Weights of a small GPT-style language model, trained from scratch on English Wikipedia: 12 layers, some layers without positions.
Each number is 128 + 32 x the weight over its row's rms, rounded and kept within 0 to 255. Layers, rows and columns count from 0. Numbers have three digits each. The size before them is the row's rms in percent of the matrix's.

# up: layer 6 MLP up, 640x160, rms 0.181, rows 628-639, columns 80-159
# down: layer 6 MLP down (transposed), 640x160, rms 0.0875, rows 628-639, columns 80-159
up628 091:138123138102161128166108104130110155100170139159130090145119122107137118169071127085163146191181156113078133093190170100115166124128127204175177134135141140160127172106173108177026086126114137154128133124103110143084155084093175069081142207
down628 083:110111117160092168183123138096114130137168141169107128124126079114124139157100161122156115066172086098095134064140152143148114078114127161119045128189107099108106130133127098126154129120164120107151122153125103134104144110112111096161137110
up629 124:160118110101098108132145124149166123122188136093116135127109110129183142160099108120194120138103139099146118153137084133110104077164122105129101153102157160189127159152153135132109151136159066143153164123187167179114114148096123134129135163
down629 126:146134107099097129125099125116089121146144217169077093120140097114091129110115085155169095087150134125112110135127156079110157111137114153149151235119181122176157105196131133112164167085091095151140128118113116141065131140088112153100097119
up630 105:134114111122140075129210092151154169091080083128123160155144104194080120110083169043110082178138129105154082078112168149089153146174118092155118152170088143168087125137134094137083136135093042135121185080095117116124132086164068108093152096
down630 109:098117134109141042125124106132220125104077139086145131118097133178084099097081157125126124154116131084012147190103122126094149149171107130105148131137190141143076119088135109121121133116150136142108117130100156195089095105156131145145139140
up631 009:140185137148088153187156083170188119111113123155140187147131169038115132114153196133176156088123168051105097134139205123130198090129124102147134129052097089109132116200118125136131158141132106134143066088150122149132057145092096154129138099
down631 009:142063152095097173109096170091092156122125096157133156142099086104095149103126109121125115166150098077160100159164141147105110074099095112139103118118176154118133131141128119154170121146158153139150128112109142082153126172205113135170123122
up632 122:167211203139143144141154103063136046178116174171128159095129124148161109070135096125129118159124141080158117160211085146152131156147182141104136165166107107129190107114128155118064144164160149160140147097144104130175179147143064089165124112
down632 151:080115147160062119136115113130169118103060190144099195129107109104205148130095113123156145143128159144136097092123116164068102105151081129082173087089095105068134169138126140090087127145079129113112120189120192130123121171109121187101103122
up633 082:089083078163149101147142168091098112149193135104098170113120126169124154111175154129141160140089127113119082143137145079190106073156166079172059125132136102110136185120154072073130139118150123145116151145069129212109122052195129127151126116
down633 080:118136080102169122167142152198170069161114102138128102059160144087150115145088135167094129197120130220129144134201116130175086111133136146116149140153069153095057153132145158154120139091155162141154118173114112147131091094124142114156120074
up634 129:105151192136160101111143112142135120151173146096086166147160158126080138101125100177134151219148126079082124130155136161108119170117179115178135113106124091177137121127180182121128125100138080185161150129127074085168067136114089111097152153
down634 120:171151148076170067109131131130140061153165142144107118119110179091124108147159107152127132131094155117154084081169056103110104102163101108100148106118157104123105141095094094184157094102069153129130144115127190113090162088115130109132185120
up635 018:086131101130106104081140107072109112059110136137135129159142152124127160131124133097106170123071193109125134107114127113166110087163023130097107176132201212117176133120114142052102105177179045108139088100087173150105053108112142063098153142
down635 013:086110116131115127133159092064181138157114091078157113071064140115157125186051127188089162140067173155120144146112066075135176075136108154077165190101152084061094108145180093077098115071116123095108150138088131136183171159117110068103113108
up636 084:096093186152122191152110146165144058119116137134167179080104109146164175120169119148150138142101172151110104107101130135114094142130139168086171118083137119122071133158110107153161112187085164138112139123161185097109136113152062103111048075
down636 093:127115166109098192127142151184135101142190094180158099181106085121152141099144117059130104109085116152056073101129085153117107108126172107089131115081155088123092109147160131122179081181111150140092136127095153082167149123124099079130154125
up637 117:154121144113178135096108159154101082178141135195150112145124144110095126087132116147113114117092124115154128099138135104184105109135100124118152130185117106091160115082126092142097120102112120133117114117141094129114100159164100152159079101
down637 124:170094156114117167096128099158110126116243200147060116067113064144172136081147160171181112154076146132131118088129120122125191148142147158116150120112096152108121146172117116123084168145115112072111122091123131131147132139178171096157119126
up638 063:112096100108167094137111165106149152119144125101040079065131130085147134156086064089164157132146142167090135121160074105134134112090113102151178125132075192172100106154132101158139116082124126127062145133193167140134120092113129139162159123
down638 072:130101101105078114119088154161153154110199122060107197106121154173084247129106158149128082080144150139114116119160126144147099135102115144090155102122108146163124189138121178118133174098076159091085172123170139161170110147152030133154133116
up639 020:138160133087175185132133138108133170149144141155143134063199079134207190132064180217120156124125099072125107143127148093113075117099137119110108081165082135157130148170128087129164149087091133127135139161122112128183113117078107136131099123
down639 018:112169110082121099140148159155068211084158114108140131129125120111127147111112193148178149148086142161118134053136101192120125146126142136109133122148216113132130119148140106139171090152129121165169161110061123148168115165091087162086133153